Each number is 500 + 40 x the weight over its row's rms, rounded and kept within 0 to 999. Layers, rows and columns count from 0. Numbers have three digits each. The size before them is the row's rms in percent of the matrix's.

# layer 16 MLP up, 384x96, rms 0.077, rows 272-383, columns 0-47
100:512457502460496445484518445553543513408568551446509466489460472558523478517512477517484559420524483505439533468458550554505498510552499492496344
113:479474494528461559464415490495487480495549521456577572560432468387481492504531517534512485489540459403495496488482546559501533443467434494487535
091:457471547515489549474479543502568506512528450473546461519472521535509509487544514462490469505499424477435573493549555498567498519500458452497421
112:447505552534482492468499481478486511470524491548559541474435517417513521585548506516401496526516548477531524473403515438493491504427475533498539
113:493494503501488505405530458543558454483470504531483544535450460481468424552475526507477444506492504506445485523508461522514486503450475492523410
117:516497548473579523480485480443551497519499517464564520456512525547557499591511474507522556537545463504448486487491552527431542448523517505494461
077:422510559436527532469479527530516467464532534466454504505479559533497487552511494467527518479462558440426488533481404456572455474556502522492468
100:438440575485518591507492488466522508530501503511563515527500560458485520514535491444525527495485558481473502466468531530455479541503498512491421
098:539532464486513465461489506485537467527515491488516499457543470515511495548445498456477565502456547431465566474523510482455492520524471471540496
102:506611444485466516492475547524488490407481528423600453476513484522583458486456489476461535534514535456503538546533475476505473534565413524535529
089:456479493466557518486568525454524508429490519522472465509564406475532523502514496459500570467422566452510529520541492520528543564517506432480534
122:440524563495541573477446496521503498525538591477546541506468454430484443555541459517487507534512532469449480403538487514485429499480413522544501
104:560464507407545492465573517523457476544487498487537516443413543477502505489558441484483498446486472483495490569546484516458498553458510487536526
122:462470523526530546505467549550525546529461506476519468485516434517514478489500429552521467474505512488518491449509508506593517505495495495518440
095:456559497539522514399529475418450557515508522496556489490538536476483478484564467552509452524452526512443427493477436529540464565448453484504524
069:478512481544493493572449551464464556537500505508556466376419487494502505472535413442549567473460548534418552458459482452470494477495482544507426
094:541485539590517499464501518476556516451525503535501466429488454499540504492580483482529519440524461478479519510466495543565514475433473487559520
103:466500594538487509494464437492509482544491529562527424462463538537510435501483418481464524523508576455503510452542493565473532462538494476477517
109:477481519474493476536483495482491558477463503514492465524419549465517542462592456433490518488495438508382534505574548522560442527478431451483524
090:432513502547443566484536484464568499458516541528563453460415490445504556501516495405497496520507510420492534474488520511485527442483471550477475
087:477575478544500441457537412483460505448553510441534580490505518518518449472505536492477456478510474533525543495507512510519521527460491565482488
119:571484521481542493429502548485497524460486498501472489470483546516515497554517486541479522500511542513455518436520502565443482526510464456592510
100:481467447445562521553493487497568541497473563455538462456516512539508481523536486392455548577477503556500445487510492527479472489490467516568469
108:556456441506516499429459469527476554416435544470531523550459510505471467520541384520475483527493438468432543485510438566558480521466511503513507
098:526462573483532541528499537519524523562464465507447505543428486539438515463546555483470501488411511442526435516489488506498456477446455498545503
108:503526478517492494514506521460469502481558580486528525502410444443508543510526506568541517547386411543528521495518520476450486428517484468487435
088:469490492542497437435444522506585587536512504489471498529527468497503466490476470558563530584383542459496505502491515569521515480451524443514417
107:475500486454562531500480526481547545472421443529525502487492570503520503524501524480482545459429445545474555443476499532457554517515470533551493
105:450467470484513547446495480505458565490614506541525546558512547470495428555498427475470468521463554451474511504492522532497487541419427522540518
096:576554548534530442433477513507438522507538481504548459563462515476550530518445527539420542486453510510504508514529516508542495488539467423536404
095:551450546540533500519488501467524547485459490521498487553535513464487436540535525527533471564459512478490553544527445471484533466483496545487504
105:495489540507547491511489488469557507425493546463544557473456442571477440538534585443514559448465497477458523487447515511503513494498482505441486
096:553483516472498448474492520489483470469528462495523566459472533405471532429479496560496507570443417490495510527509397476569450498459486471550431
107:453546521461485563533514468443514446534508522412557484437446523469489495547491506486503516532464436511501492504489468564464552433517517489504422
097:487512524466527498537557564519483521542486505471586518554501487499532466471480416451474444536364443487454482433515539540441530459510458535502523
094:495429506532472495504532551576473501510529566532481517496497478449563528489526524462484489475523493400561495495493504543372509486473449505501509
104:452477495495511524504538589491472517450500468495490507512451430487476508523425440490520510480455519425534505392542540503497553442563517513491488
102:434520443552488499551436519535553535485513548545536514500502396502589454520532470465461528440494427509498518483501418500453526570466450487523476
096:504465580464532503514473472511485556492486575532458465502483512544522507512456511487479509526494527493464509433542452492516507459457523507587465
104:451576492533539506488462537588529499468505560478516501521412513490546551490585474551483420491442454478501490433518437461475529437488476524492530
095:479489527528559446506519448598498491457431444489524454433450547458531513459514417580439518438503474558563492442541530483504498576428535437504509
095:541553557531524459481527482506557527492452500477596477422545491481394514492460560447449535471530521545470558496490475457478482497458509486495559
097:497467463502552449478536556471487495472408481440556460537461534540545443492576449479471535518447541516515490469426521470504506481471464478551472
087:490461538487504491498517464531460554496562577548456520442456460536537524496502494518498481563476532493456501545522522553478501469485451473540456
092:520525518516485442505475492502470611493513453516524501474583486487483413507485536534508580510475506468446476526523448549547469479467487461540437
100:512524522517448488495505497533428494500476590501473483499477515505494454500521518483522520432456481536505498448461402523546417492566488520596460
090:497479565500494524510527491477465467389560519455475521571422511492514471510520517591545557542457461469498472397543437473525493499557504537514514
102:462486508482571486509483500496559540486508544437503628496471502511499478454497489479530427431427436451424448406502481448498518517514514505533520
104:516537589522509449506463491517527518515503502397547548454522415489554478510478490485479471555478480428449519487548527547482459455510431516455494
102:500506566496536443451460482589468559553584603537540497522501522470513563513534441510502522488468426466453543428470552522510478513550551513529484
119:448544538496508500509512462523521500449490554460590481475466513507534545528492495465511567566445471471551536451511534538464492520465451520489379
093:489529481522485537548431526563533501496456493484517492491523494533459431552590479467439496551506470491451521536458529583477527502456418484503585
089:503506495440570488391524476544482504517470544504485461463501495464468510474458525459411510472471506464523517511513480565487395534490529529504511
110:481495450498511510495491497513570575517415533483499500538445418443469457549524498451484524500480544537413474465489503554474507447516475494477512
101:407574451496544524430452468574468469436503536524531436456506458412410441561474511536478495478551505489512509452524585508489481543472469548462503
088:472483480533471545500452467536494511495437524505473453436536440471517504542532488562446492515534506513529474404491560579540523490486521496497463
106:460533534539557529477445502498498528451536463427535578542516489466521525452504472463484538453506428498534518564543513518514473433469500449504492
092:499489480528537484445522487425506562588530533457455465530532482488470478444464482469502474497505449408555549507516391569573496477545485480583539
101:474480542461538435435511521484496540533503501435486567519518501420503411514514389490502478474420462524478556538536499506479484481489448552563532
110:545544523511582468500470516510497533499558476499471439481520555531497502475567432503395586483494434477545465508479489536424463460479464485469440
093:540516419477518415466542518554534499472447548518489498496492459530475464509492496484480510449508443552422522496464440479511481517481536459558484
097:505579594596558502430466507505489497491507487408445458516546478486517507528461493491487511508520460438492481417531472543508541469524469444513463
117:443530489435482548493507586480499488461485490447566495513485478501538482491580522470495544481515483536436528433460469489461571503512502553507493
099:471550450520498489537459536501463457446529528475490527593490409491484494508472480495446454466493466554499510431521544515411511420508530472470504
100:465490485539493532525480459519554531490409499447529564439479484432534440492470462465453544457522536511493552483517444469563541563468480555472497
097:500519534411486523481539473476521475490495532464483504484442486511532562541486452438437508465443512476492547508504459475473490508475482530578469
097:537494536545517477431512466479531546456606524478474500540499458474570489495511443421530482492468513466504526446451444530564519378481469531489511
097:502542573501469560496485544505472513454432506449509529501428463525563505568441564487452501542530413452474535500402503561493533450525484504576560
104:540432509543601481506540513618518577483480517487505496532478469511515481552492508471514486503369606437557525500508477497534514514464470473457497
100:474493509516502483454487513487566500434452518482476538498432507514513436469617463435452538552489564442561549433478471502546465476480527506464495
112:560498531515432547498552573535526485501455490469508515466479448444497522560510485469433435432532485493495492514480459577441471471457508509476495
101:481527454492520538539479419498518515412511576459517482491505514449509477478524494532509581513445502469537521499485446482406466532527515504547513
105:429527515420491520517494546510514551476511565451543449424483440473554528532437500414479502444519496580477533445472537551479493501543486503559515
080:522551423429494447470427470495482539549531536480539493472488523497535482551477407455403544502487545557510564526471455520565476532617503436478462
092:478483582542504449401525522482579544529538496515497501498529442585440482499551507521508492474458515468468560465493479545485586476540396465515529
099:472516516532484444455484504511560500466588570490552514484511514453561479405511500531503491497480442528475576479521482552499544487529565525539479
090:538486515486526480482497483471519490437500503503518586483463432487496460563474533458453525475498475561518546448442548564499368510517514464548440
113:474590510527557482473449529532504511450503495472596512534530512497582506480473440469459509521482465551561527529573517453451474476495485461491459
095:513534519540512515531427507535500534476532482520521504551514402530454458477524564556499498460499512501485570487484449539494506546488447494533470
100:469502496420535586446535540493438538535507486464562554512468505494487448498509553535500450480515567478509489513551462472543491564501477456536480
107:420474493540497570549414525528497538499568485501589501492488477498485501479568465550515486595430465535543467437462463543510443436557507472433512
096:498488479474545522489486534611544539487460529488530388457436467532469480483562480430463521530545542438496526483443493608487506494504480480446509
097:503469564512519546460546493485483428543541504495493467493510564382448479486547527507469433421491490483537464543519494552474518600516449515450471
086:560489564512483456431531486412488472529500530541432504573454479423561444487493535471448476509470525487460509491456561519502456518470509606543497
092:442487577481510538543569478474520505412495558477484389459488526454582472476534504554494494507467468499498519435431518559521487443541512560554491
107:591548504540511524474528557570489568387469515431465492488458504448505452590464443463490521464477502474499500459544500479546508516483472475500526
111:508541506501598541521530525504448536491480564534476496442500448490457477556516535426453479455492493517526508524491457513480495512625514447489487
096:466466519487533477508467505521462520460554512555511511527473526480528509591568530500489476484474484440510468476521475508487475498455512529512500
097:449524501472532464419512467546555599494531538495491545470504401507442481510423452517520533444438414411519524488502472526445496545489572530486507
094:567533510480509440461528446515506493504518538493530510474454499540420503559526479447521522464541435466553593540509518476542523521485457516468493
104:512524467549563558533542564564503536506493476501503563473454505527509517503640529439472555473515463471433525470471473508539509455446510531522479
106:470453498527517474509486517549528543478541551551549561458458493484437478541490529468433509442497508404454561478486547522520422438455469534507470
093:421555565564531531488529536549539548579513520465495510485563451477460488518451494565439481414507462499427512457491484533422495446526532487469475
106:390467444619488514552500524573577549485479516481499518521513533519528496485486515450508513488475504440534495494574451481498538507479503560465497
076:514523578491520503498499443506554580461480513519505461512567498449518426509579510507500497484471516459407541450500523492465451487497477396500541
100:533446435538476491575474462512515632514449558507570461516517495448548474437503466453473521528426495498535556537527423487524453509542491492459523
105:502470458551471402459462494490465563526557501491438531491486485433509463444442417432456459519444441512488574466523477526529477474524473533508531
093:453534517490487483498511514468455535473505558508500451564468551548486500515463436540505519533445536468505555486486493545432502511616453569536496
090:587430520452514462488490470489490557505521522468588513500484469426523515440463459443429478487475527458566489515478486576536415506475533528491522
115:502495571525502479516510547456551536482499521438526516483418460483527487522456454469532543477498499464452471501509501519503521391513475436502467
106:494541530513474453449613516565520524469488540492530449476530533464542499460578527471495523444539567508458497527507558472530512456467461496455487
094:493553525530509471594517521473465508462499555413533543541415487470466497514511467510509483483456558488446550489490457485539498524486441439543450
097:540469574467578426503510466567549462510511534489567547529544540480468510523543523472504541499552512463466524550484467553532401575420444556437559
093:519460520536546524475490441565550501452455507508498459519444496487559506474534545516524524596512499501491523538583508508525537518454466512532474
087:498521518545548529505499519506580495476505536397539541483523507526517416532588521505458479457453514443507475546441429550539505525552492421463518
096:422527493457551421499516451440587603526513533480569534555505461496493477468506423478452548525543482542519513518521518463495493498549510455467516
105:537465543492570469507449491492472504455473532443512464547517446504502413535507501519480484468468473518500502449524479501532507532455456509516496
086:609450522556494540443423534464473494529467468492532526473515492495463463457517432506426494508433505462517526495534467495511448587472490565568495
081:488486473486479516539520482489447540444452475465507533430457475429453470487497483453481542509495542500462619491430504518489417536434454511508513
100:470485561457571459494503471518479556467429467475545559504454497427507536520491422504529487486440482470491482471559460561512585460527525542545467
096:495439519492537436493523465477482519510489459509484481427514559536452506470559453544449546542455465423472560458487408524568449526442486499517530
089:460509540478499516463517446555536541524500557433500559514522478487463410437487503489485456577453490474389548494511419517482436459519601441513516
# layer 16 MLP down (transposed), 384x96, rms 0.0772, rows 272-383, columns 0-47
101:543484493577488529489436564487448470513480526522497435499540479495515510513513427468515478511514411515521479467514457546490530491415540451469546
109:471507476445554554457459496441525479499460463470456476536461575544419535496462460438521490531476513442542508504548474473533438506545496509508465
099:485545525532466536484476468558441509502599516507446521530480565556503527563500526532448508400563460497489498507519493567468587436534483479486536
117:505451484488545518489492501411493582481456473440510475502523508539471451548460462470493489540447514526401537500533511513538445517537526544524473
113:498551550462603499494524435426548489509447537500510496466513475518476546615497508516493582479538528512516455478515501468425489534515446499500495
114:540496545512496463437516554515515520521477476537516577476540519546480457457585558538464498436504518493538536498547537538430466455464527561441502
080:538522523452470554478485554461491516514524540489539508453411428464523477519503514527703524498512454533510477441497479456530522465438537500526498
095:491521513537519481578458477456471494418476506462472547445577405505492463493516480446416443495514489499554577475446508458526471471450521564530511
100:489532455512490508516471495447524499577442465502494542509504554428499507524521473558358517525474535551438429537467466545519515420472525539516511
095:448470522496510440490511487557507451581463499518482532507514517502514521543515528452432523425533507528536509482522551530518504489466453441497546
093:461450471470455489536496500420517562521488508431540544460444523522522525476467477568627538479550486492449545534479489518453553519515495496420520
138:471505509498550554445502527531539487499544559528569509514473486499522513509564469500464500526555560472466509519579467545495442480478408465515498
110:518546509565442461479440489530493516520496434481503544472517497513512488454534511409498461562584462517462460496504500516506521435446555557462430
124:500482547480542480497470494509466548535493565530453518534489479509556541423498447429490533475542496449572507460473480522510529447392514532480465
099:522560461510533424551454499476470498508476552510526533551439520542479440477522432538494451508526509548487460497518488438473540516509462554563486
074:532491552452488410582505436472517461467500473475540468489468524545491452432530472524657485470486508519572545513477477541425466476457517477492529
106:499462482459454466454529446547565526531503431401465478509543549529428494445465485488488480493461486464561526498549556530484458476544509498534543
100:505496504473566479457513498460478518522527490425587446465525478516545518474446463499454495476514455438482507533426448485477489528456510510406492
108:534466507500519449497537523473453521470458534534553500444537545508527494476459518505500483513465512554457522515517542511517505442517512488479496
091:560510547448542469458517463482488534557649497497491554475500498522538524535500516489547524569515486556449451522512518452474507525448446409494562
087:521406457511527506455512553488533521512504492489502518509512494512539493539466518534445484501535610493449466533513494476512466476491483566517487
116:452577544555478489509483514441531557442581467485513470493481490495507510488511572454503555419476491571538488561478525472517538545539542593475466
099:517491549563522535493543562487503506551478456514422454478528498494526583435527534469435481551491475536470470476538478483505550457478475545448560
099:494375550515529565508536407476466514514466455507481434549468531538564544535495508439493472475525504512482538546513494478512464525486519444464424
097:455492514521384536498491495502506541470491546450455421479554465451503514523491538457553514602518480527516567537491511507485561429526497454415416
108:503500528441519443494486444521528543502493443494464543505490563472506477497481528497595502503526439518543537556409525515546478474525494509412461
080:509492449548488487498498536456505443493517418461512610489459454515530465505558499474642493480518462485605519514491531427489577555539526499457474
112:489456466569411462493490504538512559511570416484515501502495469515450499462487605502498498511504524474505508481503540451547549574500486470455445
107:554457484502454384430470460588445505541457512544479534509533498494449514508492463547465480475471479550511457485548509437531502454470426577457472
099:525578414450483452559573524475479527525429515494453524521503530488511566511449511510507486404503531493443492506465555530491593500497513484499503
099:448468520472520576552532489541479475484553513438535429515505543545451526468522451490508540435482479509543533506476472462509467488493554450540500
092:533522495544486444491415483454576504389521418491471497429529449418466539505539523517532554423532526465455505508472513514430545472454534547491447
095:483480497441607564522464428517539515537509567488477519509484530543574503433511562427508481499555483575508496504530508455476565448533490567511490
101:483551500560547466526590541492449527484531501473511472411540467498486494470552504476541518503502455480425538530532506571467514545528558528417459
090:467502431495483505434472499537468483561533506538529554520498554472462573483514499524463527556485469546512472491525555515517439492462545495504447
091:557549501523392440532505491470485468511474480452514467490453483558470555471484516423435541487468543559516570506482467477495468524530463473569455
110:466462509467504465492467501482515496502419487516560469545535541472535513500528476451407509556468513501501519539548470523409491547464424417488551
094:569532500436498454577483462504570539432557462567567526529514568519482487478445481501472579469500504564482494495546477536562459532475506575464456
093:528558521537447531519505534498508470448585416524497529471522596510492478515508545496539453509428527421458433454513497522469557539486497542542506
110:448525462490450534549423453467465471581519451478540576569477547479447454496535504528466502517459549570500448499482501506478517463546485517553393
103:450492488511463514418459486431537532575517396532511502543549532482481547498462540498481518555531523457488455474465555532584550459561508496500506
099:479453480472511469491487505525468563532519483537373474592492460460588504521514507515498497504493513473472403525485488504516497430522574509483482
095:503592535555555495453513468491497427562520494460473567499512605461473534486504470510479531486492489468491545491466497529496485519551467469457448
093:542462477511489558504488478479469435558476485554458523555479504466479458475477478448442484469550434496534527539515512491459512474488510464509488
101:501490486458535458501433384529555472489518495466443464519470465493551481496490541512462446595524492503522557509501486477529492473510532504532516
097:468591536483568459460570529474558459502457420535511501564471512506458488450461478507547468550548532500514506510461547547456506568420545511489487
084:516476487484485451488544503511493509471471471554439488541488443511486455508491539455687497521470452600460512507469458422474481495507549508477439
108:475423463534420442560498498530530432516549460523510523498512547454570485561481465572493496492488513479442550488450518567501454458523504407501502
093:460568482504470443498558561524482482551517469528506472575518494592583614518483516582513518461441517481476517511473498492532516521557475530476570
100:464545500478527461444442506506491560496390440479465513512527500426433519496544539503527513510523472539494514527487548520553584473494431461485438
104:453507515494521425467480449513514470520528487529445447538456574441500469577466543490584460486521501477534527448528488545531523496482453506454455
094:528508493536484458553408475493528497481528488525484492501549518487559496530465537590492516421447480564468468494487538477469500493534501500474417
097:491540479490494555563510516436484440489532483462460500474505473566557478517554482514500462457503553576471478469524496452542594487491488508465480
105:538520513473481474474492542480479509527498514493494445458509546492483460474542494444429461531527498537512456495474425506432523470572504560518603
103:560565458507485467462503529563552497508530522526543540522497523553527514546504537523572521539419432505544476452531466528511489563547520446481428
093:446521472447504382501431509489513475527549503489520556461431470504544500467469519471401532527508522449458487529503480433507527545617460499447414
106:532496457574448572471486532528484491505465496512490511502430466478507442482444463556463512509476520499437502551540436477472515500463479562495466
097:463509498510482532504503551511496437429413536558466529505497505529466539600552546486455480465524458535515433499498458490469546533522443496552512
102:556539480475528520492444510546573484533515539509467455441518595505490531476546509465475537572464489447495517472597479484475461479505473412511431
118:479500485518499603417528458448489461540485482470510489475487415519473424577500496501537422522555551511478482476425493450474460576498471521470454
097:506458572519435539468509450600480527510488501523517488515538582532543494464515444469569506516563554505526526490518492438495443461495510473488491
091:556520515501512523496478435553477465526451583585523534525516510530534508471582549492518478453434482515549483576451488553466548503519487463532544
105:529518569570479512523528510557522422534488512460546512447476415448460545453510462482419476475537517456475526446464465509475469547518490502514469
107:455564459431506458493514477447546525492526513425505488460524489508473455484476502556534509483526491518474544452479531482491520485525529556539515
098:498530481500496413486517525442423452525559516478534494525480485475469499511514495490404496511498483481424443623456534478457476500524533448537478
094:413568436500465470511466521513525599492382511469443492538521505514491513549528510582479493478532494480516459514525508511519488513569524526498483
096:413526457511417453477465490490523507427480464490492503536491496507490579528420508477489511556498491443449512492538447568501579495540448534532500
099:494494563514533483493402465503541500509604473426567542473458511540491504543503485456500524481428529430503464541580455515512464509455472528480562
101:451514589480471418451483544506494504462475522449516464489454505464535550483513518525610513488547489513502500470460581535492560518506483540426499
101:484566576467549460511509547543415518537545498454453487521598492497470508516459493464474444462497473485533498545430577515401452514548543502504509
111:475509541488519484536519572472505506500392544475420454414480521537456542560515523539482521490513572487446465475541422529471537523527475561558466
098:533522514505460458595479461528527472523479512458454515588515514537445506384495529568485581383601473491504522515495456483553459441472458488510510
101:485460485554446422429489451550536468518513529497422454480549483504496432498520533561464492515476534499536520428606499557520442499469509544508494
090:434504482510543548505504484451514472497477477548469511463529501523480506480512546499426462509587514484563447473462482489548473456456536453497502
097:520520467483467535491537486543493482491472498503490552527450483532606513525547538515422467449568506474536482532466530519432471503489467459579497
104:533501515477486502430530507507560508474486482513484528504465454551440475591479489473577512470523535493522517573478477541492510511507472518477485
097:537451505489486524549475496525441489529446449540434455517568490583503514447519584505487442452511470493526450458475504523527575537485526460544457
102:540510473462545564542531494426484474526493499637546488522529458525475563534469469536488527490426553493536520488477504486435520474536503500561482
099:538509449482565495546474486541521414497535502440480458455535512485539508470482522553417467443467502458601467463473466474478559542491478423538467
104:521503451584480449498481494504559477464497515522490484502555571515460514466505535474477503541499490497483510438473478496471575477470518581481489
100:554472430436564546539470543498475575563415448500502482516477460550535439487506550549477474482438553545467472508514475488553473451473588513472523
093:525437562408501483612422501555477446500525520546482566531530463519523517466520493554480433523485473527523527497511514460484491481474514491556417
105:557518486480518511577423475516546579425488540472465547564550472568500558518422534478461486503442519539512474518510518501495503470487509461539542
079:485469484465555557539495519515428443503447496485553438428506477541526558514510607448532450500487446502496538469539487476452522520500380475559521
089:521551496602526445514433547571564463477508458443460524512528544589442557479439485456473417484487481558464463508546504492513483515494522464504533
108:481535493505485469478471466525507468501515491456438559649542455493511536466554542503419462554463451480450497545518424554507494512500455528451605
110:477440511506483589468495472511480579517500502470573526485524485434463488441420419508468541510441501542492475419482541409468545519445555544505459
094:506515493529514482479474483479522498501504533432479563492536501501427493425505487439589568468442495502482534536495505471522468540489442446537510
101:454423501507459530497526479455474483456509476498440446515437539448514504464582525525450497392596541583510468489500546538547516506483496484475549
094:447475486473517532427478554499507538544529496454519415527501551489569416506480525520448494499474499494519458486554510470503509485437484419463569
106:536477470476454485529523467479472484529533459495486530534408540434494512501539539565510597469539509534479542499499513536538521523498397510486517
101:515476498509499470465539462532527478589424491493496484573423508498474528418525513538431505529435460502577495516515502505506581476431488487516534
098:540539488531480438549576463420413490480512498490409503458465499413593491483563524499469468562464490501552493531497515525486479474460495486470517
101:502547488496502546634538396522416510514520477544516507536550523465478505438506520475482505375566495542525498506570505432528474481470490503494456
075:557532517464503483477489550501501448499496469447465475468462501560491508528439443518479520473463536468490451502425501511495465470487461582496453
103:502540510479551430603502535488456437530504499480495563493522464521471478522526477503434425477524485572509514479576472472524457558456509493524519
094:554460592558515513491520415548491479506525555544551488497569539514503495519464500555433448542418473507454458494530593444503515545509465470486389
095:535527435529483554458538450577532483419485472506479517526459519524479551468527612564512510412509435522485482448500492451453481521499524496509424
095:455479496493540511530508474488533499481410558444447465490487506573525528532423538510432551498542415445497434505526459515480523507503512520481470
116:575490497466466467428460536489541538526534474504463501489462461544507529384508487491540531519430530495525472470468556492564473473523541521532478
112:516453512537563460550563518519537435469527421471479554527559574409484469545469491469457470567447484519500555522484509511478513484539525467516475
092:530478522534552506615506439550480529553494496554457562520471441415570444480572494531595471491498494467546505488477503518496477526466457497480544
106:520490410550477496525452503446506498482512537434504513468517523461543523566462463516498487530431490509492545424511523479445568410505492515597509
094:481562560548525610508525505492491535504562486494527472556541525472530497494474411460475508492518453519518488440488508439504485487474522488456537
084:469546539507456452421571556569522547544515458512416484543514483548473514496511480478428504578501554508429472464509519532537512466485507548514469
096:546506556533496479439537551532456511508522460518435532585518480479512499486475494489462468412592511478484477507416524546570491537467495506445462
108:531480474501527520455544514555557491531495536500589498436519506468464481506535495554463507495525565492542511530491511539466511559501494521542428
084:536483529504457518530529502548446521501403472462520477466515509460642568551500513462499475500484475499425495503504465530539493445499477482541531
084:506480551456523494504525460440468433512484478475433448549464470492546452501588544460442478507509467495556433489427534496506508500427496511514445
108:388472473507462525424489556484435485547500476526474440553474542572518477509417427580459468490520506524513529505465482442481474493527489446505545
099:500565505533470534537484458415530538482450472523494538496473491470491506539442478460557478503503557469527513478444556498501527423586511544482486
083:575477510533516508495531541483478427507513490474492479546498547478438554599545512450476507563445491544525511559546500522478546505482446424486513